From a checkpoint of a small transformer trained on Wikipedia.
Size: 9 layers, width 512, 8 heads of 64, MLP 2048 GELU, vocabulary 32000, 45.2M parameters.
Each number is 128 + 32 x the weight over its row's rms, rounded and kept within 0 to 255. Layers, rows and columns count from 0. Numbers have three digits each. The size before them is the row's rms in percent of the matrix's.

# layer 3 MLP down (transposed), 2048x512, rms 0.0879, rows 825-931, columns 256-319
107:178155111103171051101127095172137103085081144102111142093130098136082175099121156140077054136111126151074109119145118136152168159033104110148074074165152107120081136117080139139139141132136054
098:131098123152122107118122154076080088102090155131171118188125128112116178069108171118105117105103141112120103141124116114152092098153096125140095131053117057135132140125126183188138160110146099
103:126103130158106099108192094133053133047119136122147155150127116142130104189143111131111149064144149142159131131147108168125137149120180154119137040113073175116104087153166154111113125127115091
102:255145150143134109102126143127181130162130095152135106122110154097086065153087138176079118137168153087100138129135141072140103136086179102139149159085105185112102076063123081111089138117121129
092:149187125157119155143132188136100211113117094077157100122096139158155077093120153202126129143045113058156131121146131127128094126186146182111165097073156166144139152135135088143133139095122141
097:108097114134120107105162135153087064161148135100125178073122174115120123177109119130166083125113095175145158077052146122115157082168124112189143114128110118072112132149101140141126102115145134
111:217161201143122152161104156109092063087060151078116094049097158096154143195100145121162146066113181097090149139129173117121149128142139172120157118193104138091135070104080144092085122119120141
097:137143153092127105157106093068194047152141131117199082113175147123140186122126103116179148115125157112105074132117166081086124095114096087144156136091132092096173176111131193146164151100163105
096:125122166159126048131174137140144101164154088150078152117129114145168125134153093091141096100143120154102160107160113145161172119137098094112089120135208153165127173136180181142095122129157143
091:196167144140137113092096180090183143140127133156105131149173135076145106161064075128122157090171123119133091195149045130127143091134155101106080180129130131089090118124161121125150159161188137
091:126081139115073177081149120179188188094106160089127139107149122034064143170086130110159096195107088133142054106115099076136122148097142178101182113173080109147137098117111083172151107162117113
097:142088093101183156077175169066165098146129115128112130073157160104157145147147113080132074167136139134160085131112120133145131094166109149117115089175123108073166104133090172079116112163113126
097:097123160182104157151206054125093097144136158136128100217130135062119123103163120153128139175154090097138102141099144178120103167119095111143160188157183143091168145154099100115099120098179062
099:132169152123131074145134145138193100142199108109104149177082142080118100138105100102091175148080085124089128072132143082125120138149095124120082084180138089128135135106099102116151117153120087
102:139102130061073123117094114107058140162188119038106124079151091197086075142081086146084187150108128148119113080100129100078106139157115171203144191094122134128044172139034124137149106101139135
112:100132123149067162160149090061186163114104147075181110175120165123154178155105170124107152139103130143150121149166196133164171141166128090132176134094126113128129133099110129194121127113150120
107:101167097117147149119133151096150107099115220101143109144094156147124100161062126119132082129153138134125143239122112166124106108142154109098167118144113133128155100108092111152126088149110100
093:100130116101144144147151103147053131081112078094154138103121094139106163076146139105096127155131117083071107120127078109114123085139135108158100082097113192110178123096148145130113174089078163
100:143116120122083105091074184125109146097104115104094115105121162115106108206130141104106075140168093078122135140063223141084119170123102078125131101158146081098172121171111129172138109166114161
124:064141148102124132175116068165188172182132189116071091168110119105143141119085061153134153147131075070148088101089164132079137149153113187120135101188125058180160108114160119134120138156146125
100:141113139176102105097092112164124121064128139099133210170173128148151083147154119054141128106079153114121138115103132106094166141139178141134075147117146136122122181131152122148118138093120114
100:090110125087131180155125167095058117157115196158160112107175119134169153120081103124138143165138136132072135157123166189136141130154098107167171121148099141142101152132165131107114187102048119
090:145110098129167054141143131062129157061128127121058116157138168090107153118155127143162140113096134099142034114163134133109153095175166164091152051122120076093121103088131145091066102108173118
096:151119127167125170122103102148087115108116132092075126126137218174096169046094121190118118173086149055147154096119149111180180109185131105125126164113135129128157173140099105155162165112131151
096:126111133139154144107176141062118120145111110168142104111172123180144118033115111110150097142149164145161198188172173160111079142128102109145156095150157128133168189113149133117149134164129100
095:119098069123087129073133193111171119114113088142132163120150125056114091109169155086138068160140145086153132153093103155126189085161182114107070119134113151166114150161129110145128154110143172
094:153166133127140158089163105069137114172127168093138125072180071159199118164145095123154052187159107111139144115066181120160119175121153144176157123131110109165125091139130081097150096165075102
091:143131127112124140153100135089153145095177140164142167162175035095103084134156096129144104166086123111110122090086098127088096088104112119137066114110129109104107089138125117117086093119142157
091:053152097139127118109087137143133143084071150195094085137155146101130151196159091127102101106129184076112106150106110160148133159135083153109147134122163127083182163115208080121070099058196166
092:068102194154126129168111123149143168134092144136054119177112154115107160157159175146189179086134149094128123179105144089128130166090139119163095181169131133108066153172123139173086105172167110
102:166109140124110103115190077143095136092102171160053136100129106139162094162157172058129125114094118145198129069158124115069134067104114142105143138146132162120152142147102119153121104054111156
101:218165143156120120158175094153096114134181166116114097126165116061121129151162101126168117134108127111158094141082137119115111129151145132166111155160165168150140187164141098103155099136050122
117:171148104124047166074073107139125115083146136185141117098086098119162155171136121148142172079130160106122040081131123129128136191110134115119132162092148170100116147098161101121128201140139102
102:085161136145112111139183078105110093153107107146168129157160146147115097130070107174142182109082165115156074140126137147115063094130133147110135056209109128091170103086118192156147082124098112
100:087170107093124117161118130056112113125163132108169144085150104108150124160134094120173098111090174118096081170111134159136154099142087144076082121144148121078092134180121107173105152101149101
101:117115056201125143118160070175123152104118085148151090080089123146119194123149129144071113095109090093128142171062082136176166194144112164145201155097061171175105163175118121188090098130194131
115:065169120084092133165155108120133105190214126112137139084110108123092090101126126156161078156096126113046128112154128124092073084087138146145167087114093105073152168157106102178132166119101138
109:191134159188125131101139174172103145065126161173144066140133111086156122150130163122144151178156082092113143081105129108166184164145111139136072180133116110129108117077152137101117078102109086
120:118123152144130173109172171146136110107152151187096174115116135157118147069137159113101115158179092060130182153140161127117123179134169141144177167109142182140132109139117123062099089139104090
101:175128127146099139106156145125107169158130139209137072121116130108150175136105142099131137152159081082156082162152198138146103130098167131115100143101128138199122170182137168121095154099214106
133:100123156142121069124115088116184087105125134128094081144147197103162109112152146217157074089121097123111120152193093093057136108139095168107121119123132041123121112112100137110140216100114111
094:169182101163169150092128125129145182108145139112133122147195098123090107165177144107160161121106123123117171138118142085130109135096120156035126073184146103121127104138144147066119157092101136
101:133169141111188139140125097116123134130210132059109165125135121083167139123098151154150107140116039092131104080102123154164142127120127164141098178099119111112100120157136148099183176159075143
094:124136123135151167127088118122132078130093154139093131102102158175138121124132151115219128105100183145127157164083115162111147149145093122119113167102207153111109147143133131137102068148154158
098:104164103112117163148118161112153166138075141109122146094155157152088122150155170141073098089203189165151099046127105070113223069100148159100147165061163131059133167083172168115129213086116169
094:095093114099090071093113124146136207125134112160200100150125197118140055120150098167167106083122106109119176141119140211132188111079061104100122114144117123148195161040153104165111141139136109
111:162161130157092154104103098207110089149176109147142089184168080120123093092137129111134085106119174108157125144161183117058159148131152154143149118136129132164141106082155155097136096108135093
098:086163143124160153153107159125116134135177122138141128134190123128174152134174102068164098120122118157162136116068129122082156151127124145104120116120136080173120116131092143127120131154094113
093:158114102092180133113127110127128087120112159131173181128085065102102169140119136144109088177129118141179117118157121110133133134111145084186108135126123139169067142152116128116145105204130137
093:129167103127172107179094140149130153144150136115141131139116147134149098148147173094134165169140102093083148097129147053122084143079156162102104120117081162088194124083071193147139141196128133
088:103145133092104130087213060088166098088128095188187118149135192125074140093083133083170129141124128186118156103051108105137164132067159071132124120115121124129151111121127110149171163115159158
104:098117141086103143076055104103123090190121126154117075181126093096136161072143058143132194116178133073151139082177077150138131145113120103106118140183197089156154102118138158151149107126146090
087:129211190114106178181078146116162107136072134130097130078119093162143146134151081130078111153120143120098136108128099175107141163119116159091112123169126138081114075073146120080124204148132128
106:154136136130160132093142096123141111156175120128119137097093147084145084122129202194117120171131113161121095143144079116147133137099134131151081114097116150124126182055159159102137093124110124
094:111123147132159160178162117136053136129113135141141097146119148170109114151180092092163148101169147119143109120136133108164115088146139125155207166089201149102093096119105131149138122104154185
085:092136143145146114104154147129111077125131141161108105157171183164190173167136140175147093113148118196146092172127179145138129158142155124077127076118090145123150087116140066049144105155070141
105:090106181116184121142161080128101112103088181147073124142105127089200107137131099148079143155121143106145113118065186099094133144140145118140063131104107198139122165154142095088122128111130093
090:069096125132141118109128105090181173158129161154116096153143159057121145085099110156092103133160098147133133166151096117093159051126163097120137113158065162127177139160151100115160156064150087
097:092062104104159132123126119104138150095097098089114093184138097179111086149107135130124156164102140149115136096099126123074054139111075148160119102143180164162124134170115114058167131133123161
097:151097136123122130140158109116137193100159116179159134073141088138213168096106163117161122136148094167200132163149198129142111145087098132099089113149124147174087235152117146104132094133140082
104:149078126098119154153126133119049079164100158070098096175165099139176124095102142114159170146144065143121143163157102134176150114161165131142147100131097112102105152121128142096155064163122130
094:120169138130118128147128067150170091152134149125109133193119160119116147131093129110130116120159106129156142081166175152111196124114175147144082139179159138083114112133139105161131072085115123
117:148126159145157073143147142120133152096094131174119144161070105112129092069135072169138112110126144135148139121196168125143130094188136180141118134162107108082061165129149122145170097082114098
101:233165137090104057109099138140128136111156156051128128058173085170122149096175151093108156086134118113135137136181151127152126143133078141121161093128139181085118096086106126169105173103167137
104:203157138114113116091123128105089167173133110096129125146105084159127124108133126161128089192128062151179088109125072151078139155157130120136110137119107136187128060194176143106132095144062090
102:181165117136090096129128152159108156135182112161088149173096080110131130168070080135133145123146171101092109219144119160072060126176132119083119177094131133179116119121165179129124165132117150
103:112151176144162119169120150111182192155125118154174126129102145123151125159107114097176095195134128097066192120140157130114115162148189126134138139189100132161129170115124135108147065139101106
096:153131126128053097129162132107069076137107148106047045154132129084154138164104128120118116139132118111118131149085109195113133132104100160089123156161097150118149189116166107139116116104148079
089:150103076060143157152176181154126130150082154157088151150131139113107206208119128156139132162134141105193105119117157148137100119096120180049102100134162062058127137165164120134112117073141172
098:131115109154080162129127137104134217150156157135152152197116108118145125134125119078168169165186167095133140074109148088144160156135081090055114053130173133132092101056188053144065133141156121
107:109125094105113155130144155163127154152132215124131122119092088168092150142108112161146119112165156152140151072096164131116132149105130110121141114122077082091195152094152138098111096081191113
108:113129174133136125111152118140086072111128093095084123157120111150126141103082167117063091184166143141130085101135128117135136153178108120144101113128059131114130129100105099213121131080127128
100:173149140170185096097137154172136085160037117152179126167115050116187091118176132190091083160090104124133175108097091091126138156163120129125102185123107147160131132091148148141091135113163113
102:076030114135173138133121170122076178108123076132116157183117102142142133088116135111080141112071108125099088101131118095143139167159083143095085128118097088122162174199101127084195119097152128
099:124140147124176155127130120105168152174139093103129099164073129153152131173083062129103167170128055127022072155176134127123106098138099123135133118144118163112080147071130152120117088175149113
101:182137078160100141111138097104085107123159141098093107110156134149122089131127105201150123189115120125106107091113104155112161130202123168129105132123127125168159086113192099098070115143142122
099:117165103138180130148161085124173139175142099135105086119158098119130146116105104053147093103108143142096130123090121155120084133103130113117079118135111119097101182103086120097154093148089086
088:093130178107129140126129136135132111100116236100120113141106152095091123123106165106159130116131119082105160137149071167129149147117093038127095142161147155212141119144160052107179133099091132
092:126154127147184093095101092116088102172128156115116173167185196121098123145163144110175131139111154124095189116138104162152129118121159157131155132066084162136123128105168176170114135131178146
095:125127165166098134086053151104195081119139146131135111134155107080110107138135118110125076160126227159088142095122125148173131138074163137154117134116149155129193084094147136144076123166179197
100:116164150097177144179129098107198178122111192145082112109125119098098163110130116110096152136206124092138149147127105115112169103161168102071085130209101053122118139109148094121036098191090084
104:123144123106200100106165197145202077156126073080125149147136155203133112147129141138146131145202136107132166074175177178120125130162160154159124121105136080131090111135144167118153110161120145
086:200088115115166160132121155156071119140126102125130078102137124121130130171177034118169099143118157111062184077114112135072159149109115102142141147165192203160109065159126136125109102185159133
102:154172176156020139173037149091174089139138078160101106080118137187161118075142137064139106108085101103147154141143159090108161131113192138082187173080169147108105104120124128115193096081132170
106:153117133106140107120151137128116130089120136173129099146138086151170139110179181086053156148121121174136120107163135135119164086162128132103093144180136116134112175094095185111141111104153172
093:129143143123135117133144070144139115151105078198088080166103143144090119164159107146150151145113105090101153145094181140058072101106103144163137113136123156096132166168172109090167111149154137
095:117082098174144154121126061163103141097138149119141081163131094120116153124102150147150144135130153112099154085169086116206152122161104133138206091140133110094143171125156147134091074128158118
099:153099160120124093166135177136073174161208137182180173111079117122200141133113106095136192098054108128160081125166158064173139150124123120123118089037144165170142093154104104149122111093132099
097:130081169137141153161114132137130158173101118175155097122150071030160097116088144025156135094150152218065153077157110153094196172143095105138164109162101175061088097079118154163152114112149124
100:080144127124105091144120126164144096089157159130114153153085096142143166066155081184141120128081109110120117126108134123105139123111121139067074129106159063060108121196135094162137142109087134
104:120099139131079105072122106116140115128101088152130110078165086171190108103083118168152146141147114079146124127110175114175141096131079128142091061167120091130164126111101107112096171096126088
095:102077123116098095159178106072191175077110085162104111108152123102099088116123112136125123138135123124099157113115111155144159075075144104096205107111146134100174114141145125153094148106161148
110:169167189184138142135149133109075081181112077105141176054128187085166159171132103102125135140108127139134226112085165118121134137143131115132152118130129135173118127177093189172145169124109095
102:120072139171155168069162113137223086108145183207153169137208121113116096085123095149103150151138102119145109129134146086060081196063162160139157040131148108174160131121117171149097108145106203
103:198090138167141169074179116175167202116071110114108117142128131131173160166112184153141107125152140087127132157098125164178174105108141074139094122107102115113148135108102109133185160127181133
104:143140128146147090203091158119140111083133167155054138154141055140196066161090099079171107199128113115144128190092121115074143098088148194167128142116114130092126142121129126123122175108130122
084:150112097140187135136090124171186097171073154118104115147127214094121059134101138127067132100117116120099139117136130136145102212058118091168131104133084147158106149082096097096087117078168121
099:127083077146108150164127103171135170114137113141163108194114149159160174105140114156123151112121112064163131130100118113112134164135130155137135131085150086154145130113156165134123151133105102
103:118102147130149138112163147128194106146146123119105137120122172066079078085127146191121092156148102088105077192098173117123115126122124102151138146135110085192142136098134154110127125170056150
120:093153176142116186120126139163121123112117139108147148095132169135149103102121162143098113115126130173130117166135171179141110146145111104142100172138107125094161079171198157148150089125097160
113:133131167102115099079207124168072122180148129147124139140181110111131151084136147173093153125170144076142187122161131053114153121188110193099121148077140169037128106082128141139105121163076096
088:120146090178095115108100093190189059125155113094122131182130132100054114143167106181108161166104156122178170141148172107111082123069130126128188200093101166100116088084103161139103163113163100
112:157129101136113101138138127196091060122127137136185109124121095100152136105076121148126126122160047133108135164172094140144158084101143154157141122103060138155091058124116127131103129150071106
102:185093124115136166176069155123205094124137107156144134184137156119099153134086148186192101126150128094133099133137074133110141113142156133152124106115095144118115110156095163083104121157104090
106:146079054113134172175132138175115168173127123074173129167126099147088113173118108109162162092138123139139133146129124180074187046136097157155161075147080154122085171139115126096108106094161087
099:126087143145154030106136151048092102131143124064186130156124109113066103110174153042135156116124125159112158121048114158106095117117105133172048109132111082048149198064173105152122140156167144
106:135168114132165166151127123142147105178099071155153100105081152141077075055155079159118100132135124127108129199119156166134125136139085170126144138085057074172171154077162174125127118166093081
# layer 3 MLP up, 2048x512, rms 0.0895, rows 826-932, columns 256-319
091:116207151139188152115109063116119190178116084086138114155133151085163167137143154129148175100123198095109089155149197106051132134118148078104114128100120152113142158164096144048138124123074171
096:121134132139154102120128150132119088189126077176112148144151159168139092133137150114115089107168129181139080130149125099123085154127113104128157149134119118157134107172117119118154121185109148
111:133041112162151143094166070102134140116143123121126140114158100185186106082179103142149118113137154120113173142102107083156138135144078147133221131132099140155156186185174199100169170168110120
095:184123090111114136183087127151201155096091144163121079158133119069072160122137113056181093142098109125110109139112125144086135099167164116132164109042123078155134137127146164104108121139123098
094:104106129105123064139117090088085136133128118134109191140115126139159114163087103139121125127128102107113089087147175094151148133107134152169122113112143120203176073108104092183226119118161096
098:080111090063133119117101149152126183131123151154144139090188106147186153142175112127096192140143057096128170095123083143055068125147122160121074100148169155168164160149097104058151132113178083
103:109126137203094129128140128143148161118147130113129165140125124124111137133115103104127131119121166107132158152126154115171121145155168094124133117087124126145073136110058083113108155103079128
095:133137120147155138131150115166137142098185153103103158119098144138130151179116128138192141098131133085109111159178148134096150131205176171125129144175104214141112148100113042121213128131159163
100:147187151109147111089109206162155156159141091144180155136171082160113105117089090106073103137161158183082092121097148156062211174107135137124085083154100142104099136135107096121114186126107198
093:064087118102087133136105145083128134141167136140136162111170102170189161094178142108133087073146131147165184133135120138125123128089117118104130031132151102102140143155117162099172108128102191
100:148130185145143095191129118121092174124079110112144167107080159173148098111080148097117181112129193144143090143151134110133187158108086124127149124141129154096109146113121104045124127181150142
105:126103067111105156149116165120145161116164067118140146119068155124142106142094168108119128093105127160086163161126067111111124125135207097052146149135139146092171123119195133165119160142007158
096:150122141118146137094147149163120108111175163098087173112121076116129112147143129128182148088131124129155100156120071069051078113107154152110065154114107096145153112130174164093136128163086147
103:156126138139123104131098144130168120111094114149116186160130136134097120130097143120141134136192180184136123157136051135095132121101122194143159093124131167079075108168114078121165117125146153
118:121106139053088100118104128067117148133132161097100101143178168122101187102135147172109169122143148125108144100081200113139112192167069147151140130162153125138113105099159114126151083140120155
087:120145116091212148138131101097128187168126099123174121104164161112148095075055181149114161135099086088148173157090158094131143133088129112109130131150098168053101113135157148174093129134105197
097:158130156136157110154113125109142099115167149160103113156115139119160187150100102136143141153100180160146075152129126157135102185119165158173167145132077109139115153166071141133165121108188125
099:117138182119130106108178100141152110150146169084164203129129089089118163110125079111129163222159114105138092137152113080141148101109158172112163085117076102123180150050130163095187124097137128
137:112171148149133100098076115145140113135117125180151162114096173117160157142093196143121121140142106085138123167092116206152121144149129104164141079154092166142039175104146082096101113084077136
092:108152128077118132105090101136148134105119144129096159113147145136129139085136134113165124102130177053051157171092156127151087173082152073096172081158162156120168083165113113169117114134096147
100:135118141143085082144138183130166100107100157071160157121096149097063101123143140150124136148058090129158124147106092118082142138076115154108155116134162148124119159090121163105174140117091112
108:101123153076081142116108110149135176148086143135111092143124077121118138018121135170125145143124103147147181099130156100117123122114093130081111139162110102147124171160158134189132141109059092
090:155098113108194093171109159106076107149183170113177124111113174176097115091115135107103070121144143160125144184121210175137164091108155124157166096075091095096161106187117129102131102132191186
090:166091150104150141212144100161108095136073166089158113131109156119154151135116098125086136082154064090070108133092090142137116126155111097089122156112113088117102151089119056144150074100165163
095:190151137107085118174166153150102197098105166101182147125112100185141127129130216164095123108177168135125136119189088189125099181056093142166150127137200103055122110095144149068174119107097063
108:160156088100142128167118088143121095101122116054130118128094224153115093118103113124102096104178098130158065138158098134153153104133088128149135148137071067122128086113139196144153129123110172
098:108139120154091163109128192189145064084113095120105177108093104186099110159149183157123118137152140150162117109197133145047133180142064053096096121112080090082139200101094120125083178113120146
122:109164167122096144136155124040120078116128188092133126103105135155129146092153122123088132138102091147110164120125114187130086049086112110138174118089116109125173159174113130120103157135119106
089:085172145231131108151078216071131163108158133119124131140149108191155110158063140126168149117155112111159112083153144127108140133110116083120142093129156088145184102149108132087125168133123161
095:129052123114101131179093131087105135100083072144116131104096134111136125115153130168130142113140078093096090079128147122164137123143070179120075068165122129095111123150133156221109104113119164
119:196067122134127116093090156149107145128061150111078170135102171166136141148098148125112114109142128055138110070082108086136068134144145084153148128162084142121091077102162158164139077115088107
140:098107111089118027110147131132124153125140156148149108139164165119168135108170094159117066150155198128154190150157123157093165141140086145133103120076122134131107174135086090110080158018071110
090:167213126069105090159195121135158090110158171117104118129150147089145096149142159157147218158092104155065135155098049131134128181091153102099102178151130137148089114114124118155068136125111146
094:129168115156162091104166110123204127103098139166169101128141134142127112092159131158135160109176178114216177150052113098172132190139076162139123078087097184118117106135155082059125123137125103
093:108139144099030120170044155162157145041087193074109098144175102112125115123111105150108119139109143077161096145120136159075092135152106141151137153120149105173198126113134119112139161077108098
125:192144076100172206155102159175166152158113163134126145064169139076131173098115153062108112155113141045142176143136082147104117093082114117166173152085137206219118128160112091094154123091116107
100:158111106106159109159138085113169102133177087142097107149080115079119122112149074091119170184158175145199063196170060098039115144163109181107142157128102145198118091129137129138075127155128127
134:180137137077143101170127083110103135139117095085176150144141123084135085185116117121100126135114132171096055122131085106121140043136116161072139134153085129154103125134124119170137108118133210
095:100119100169128122144118182177064126153129128125203163134143082157091156171148134173118162143120120135149139162129085089133085090149124155139139091114137125150121120143102160111063152168088111
131:187114152111133105135103100144138118053074059123054104136171187156148131072147134160135103078104105107049107137148087078088132160127079156155107119167136130194147116138160164160098167091095088
094:164088156153135085134186126172168073161127103126153136102144184200106102102151101114138105135043130134135110154070187164103112127117106067158165109090139127110147141111155121122035128165085108
083:091135156135139112206147133133116123102084136086146188121126164115126119146129144126050160155089150076099025194090085142149192169114097150154059151126129054145112064143123183142182059080222160
109:117112111111104086143108186098112154120120136094093106091167147062143130129131129155130180056184128166111080160132145123053140149146159160114151125124085162065210205088130110169139102121109129
087:113177128079146061082133056136089136157131142144081162107117107114188167156124137053108162131137125148174147207130115182098123135154146108180103148111110172085148127132153173117107109141134098
092:131142091154103144183136099142201092173079131146112188148163076154098179121120112085144086105062151167128151161134148148182117153142154176116117130167124190108094156135090102188121129099119094
110:143157126130052105133119172143118103097108080108112154182090117164097092193133148124106109109140109128141119110174171072091101139128071196129073118131130167185145089161164118143099133153065132
094:087098134158105130095156128080158106159136122107081199113112187142151107127094059114131139190128087166120170142150190144162160112141109184105083137183149141102123124150181162141125127176099162
087:151091150206138174122088160149115113113106131159035115135108173072118102125129099116113123121129123111143149096132096132076096136189102183043118117103140075179151124094134091070138164118189142
107:096124157138138086106051122148117124132104162116182117175071071132173099131109135143108080109134100111167113137130126109146151115078075102122111134077092092080081119184135127131134169120074166
093:102115130125111102163104151043138160115129076159109116113101133122165141117172136211173052093116123202133156140144133173122138117138091170082186099127165150167141085140126121129124130104144171
101:111119127150118128126173106084113128141135169152129131126125177153144094126086099116134127077144119218130141185150116107098120170122144096113098136122171157083146142122067107109141134134144160
095:080115174179094106103098139087135129121091071092116144184125179153099158085126129164134144073184160123080097088117110159139131126125115099165179126098072148070152187169129099101131124112106126
114:094145133085107138123131125109120159126217121077110178094141054091109125151120108160124142168121090134133117189128144138171124111153143116188129136091133121159145205071125156126120197174071104
106:178137097101135083179133141099148113079155065135118095127102065166111154163087169185121077092110115097152133164179075154137125134105137156101160059177140110143126094106085079146067182125064149
096:154144154139156107167154087143086112083148105138067127090121173175119120127166095141094143138141109092114147144116157089113101124075130120168171133110109085161119102094152081125085142106143096
107:114166150148081173060126104143063164172165202125136119184142106141137161145124099131121075133202145101178112070160136168180166209137148116099131101110118121113145135071120146131161076121117085
090:133130127122143069172117165106156134105127128100069142086142108155176053165119088084164147100101114116129093141178155072132120102132127129162109101108156106130114071094130173163122139122123174
088:158140101143074165115079111095097137180128138107150090119155161170133134123091115208135122199140120084096126178156131137142144098144062118143113096163089201079151143161118186136116119129139128
111:146163141161078134137155141150102086139105074127155142081108070144154068069172129145217151159109128146126104174118105093092120157110149160158080193135104143099118122177155117115107205134061163
089:117091088146134056177092102085153078113110141148046099163152169113122140132120144150103055123175119156147078132136083142158208093105095095161092159123149152167182112161125172141118128115135160
089:117115036116056131146133170157126070116148147132115129120148103121174167072105167086114207163087102112130133153146106143143192118149089140184136147122146129082144189135136133123109222144121120
141:180157165123067164155154174173157154098133145083122162118121108108105077121180069107101108193145163153080131150095118109131154131140150146133127169135188115159117116097094097132140118154041146
124:118175138176108090181148149101127098110040108126115142106084147123138234133208125133199138132075137147156099105154092103136125165116153112161098122171113140183070215140090165089091096211096138
097:159119130146098221093125119094058209166118098191131125122126110075165132156101167194108068101159076121135105137127133118147102143075167126087143122185079063125078093103123137072138151139067070
103:141141085093125130148116102133103102096169050151149089177085142141099123135122102104114089127137106132142090082167110121151104203159193174125152078102130140045138103153052121167157148132167131
104:132146144131075128121183133169129033114156121159137136133105147106173197151134167133180138111156132119158158133143097146094120056137124102171193120124143135143123129119139109118169139106129111
097:146099150113157120138185159128161140089163057101152094146145070129115082147070093085119108157110164071102173149135144110109190160131163161192149107112156119070180162126199119106091136135111119
096:112141130147133136121111109148158120098152085188103173158096147062166155074112157068080091158120123078115197195135116050093113157150103179138163170207133122131099071090104143159134069134092108
097:139110098084167130154161118091159114120118153138111121107131131132106106098117117147105101064116115141119082141142150122157136183170182111090104181134141137131139159168124160063165220106119117
114:171116117181090127123149138155090151191180086130141160113099175138106093171129149127185121152140091138193154119126129108114155147157175160068129110180109112099165164122136106165180154129135030
089:063131156128118122119110099086142082148139141164111123183089119158147158141129092130084099116113111141131187099146130137127167146153134112096084092158131136127083121228105124157130088090134132
098:183157128120107158152102136107085067169074124174070104146110135191162095147224131184119153134194130094107146134123170130127125100150113160129174080191096070169126157101134122096176178128103144
098:109207095151124136113133104154113118122128150143124129143111123141095157069110121117048144084131141126056100154140170154100072115143182109083157116136102138165128196091095136111120101171098137
088:172132097164136132155084086123125088115118096169207096124103230137108074144159145159169177065154110168146072182185127139088113144187099136111177089107127119127111105132080148099149095141190160
101:080103099122156149128163174131186155112113170130154143167076096138105133152157163100097096120123142055061095095140082184167169143164082140188178134088145112097120133085157086117173167105109153
093:179136135160073093096164181136123113128145136092124148150133092114191117155126143129075172168124124145145153136054110109113165101133138155159132149129104099117142134116087174176112158108103170
088:164069125151146143126117141127108167085115114126142182197175174136120150043120112145146176138090159166183155150136189104124201155097125093096092123128073113140113120154101074093120126119155104
100:152111108090098111104152145107172068122099168144136132126149077104177182154134162154114153117096104164123130159131096121029137144110166104107209116060138117119151069114170101111161150125080122
105:112190138180136132117135152141162112149095083145108158060072174153094148076150165168119101109129140177147166134119110103147151155135078125109131117110097160132131107101118178179114091135095083
104:160132146135126208169171136139118165089105135110123206115126076138056139142121104135159199160135099097100139102118109151164146116125103103167099149136126146142100155167047142129097086096100151
098:160159129149095127078148131110099080101129102129166097160173147124128140155133190036131119159111097134092123141136079148116088161146165159090103181187181063189074036145098144125121161115064165
113:084151155117096112111111204071131100135088099166116121104161112171121142114137175152176191084140093168113142085103047156119082135145177161143142148174107093105160136136138172068092125149120106
100:111079176103093134113136108105105125106114117099106108128102129116185142176093066173114145168155142126107069120129087102119122109089143105104119168176092144106136148184121149161081190142113129
107:121071107113107161106148131093112141126089128144099167128102118169111138151119090155141100124140141141067163109086107140121158132167186130111149091142141136148099110099129096111117102128046135
095:123131139098149075131132166096120059094167108075155116174152114170125144071184119161138147163132124117111165125143142165078093104148093064168132098089135096168184138154079077119088113141072142
095:115085135112102144125100140123123139115142122104175146110110137122154154119093108163115136122171168105140207074188184147159145183116098185130094105132066154129147121170138148112156072102175133
105:111113168138180123164122118097154098138145106198116157132017165144193021121169149156164138070120162094129098140153131092125142104192143175133125072081094173179039075147134153079082137113173143
099:142142155068101142187148119093131145152118147094159171095102106141134077049139159127136094140108146162078123043130140067133091151119127171160157191147133153126118121111134156143127128140117154
111:101083172141098140100093181098120082187133110140155122193108186164107159169172106105069115109112139062104160140065142108085178195116146157145173104100113077146130098155083157137127134065128153
103:138100147141134068114162122058178097098069135077170202134123119117134116143179120105135173173100171124161059085149156103163112103176152128151072075110114190150130087173105146129133133058148133
108:150184082144153116131087105187112087149191158078138136118080128120161170139111075119109127129137195135169119135161182150123107124149136148130122120227132095142150141138124157174171115149121068
105:166114078111139112085035090148160169147157099066182123126135164140133147168129106142139108127143098094183105085120088102128122126145098142098120093100178141199165145186078177115149083153122176
099:152124187172129157142112134074125116099078089102102108152084183148160166097116066199083084092115105118166140142114070123136123107094161125156184114120104121100142151100117179130137134113111093
108:146161126105113120168156124133128111125159079109139132122176101176103127112096108165129132170201109154119140186119080068115118141121173109122149157131079061160152140086061153145132123109118110
086:184197090159125137166047134106203107083133049161078116163141166140131069137166128133127119193222102125184117147116113184122167118177129133162166141092103171075113144149101161071087155150149124
098:124203181141082101102158140154121152074122169120073110089151102186149139167125086176059095139157098142090168115109153110147133170087108086139121210139155064095128116170134076150149115156087074
093:147138193134070195133111151108148151080106100140071179044107154082152133120146178166075117099104163140150171139124088119142123104170167098095068115131131163124129137157162156217135203131173143
105:187252145103109123105161104071130056108115177089175124100121176118144146105083107128161173123113151134113131118120160112168089127198174199084087232161153124149156140208131108136105128166137074
126:142107153131139150079135158140079101105110126089155152162162152105156191122114090140127124190099167159157125133124095147140101166139135126109053156190099189118154153151149128113150176112106128
107:071110111147133096148183201122103092102146115174098129094136138158053094105129091122144144104151067157130140153134104129115154072171150112106140136084144136062122117088093103166120143157092144
092:072190130103097116089115145118139117127188155122076141080094124162201107104066138197122046105132110106087142127147174128124160146203122175116170150159145093142154123132189077174148131153161160
108:102155095124096075092108088136098115114148137124127112113090111152114080079152122185114097116128108197134115137138128153140139165164119118058162117132119178164160084063101105142145127113140129
095:185131138147121148175198156163141125102148143159093148146202136129138108090136098084145116172086156155182141126111109123177149113118105149141161101183064174114121089148121088081188101132112135
097:144142174160133134115137155135062162194113092135138125112166147096115105094140108133131127114115178199126097149096149130132078099122108142112117132141190195170071076112132105118113122130095166
101:175140114063101165115134112085109173065107143111127108162135178161119132162150126122115124172208120059125092083193106127130157085087104094111096137189103108155101114173148108096127180117144129
102:189197155089094095153148129169202104161090162126143143051085051115140086124161127135126137125103131163117104156130136168104170135060108116152213136115198151140129129154135111141193166120132158
086:150132127179118116182108089077188028121122140070150145115187183142160106125133127135154102116116138140091123146150130118189084144167202089090091082148076104132106115095094156148143003097146148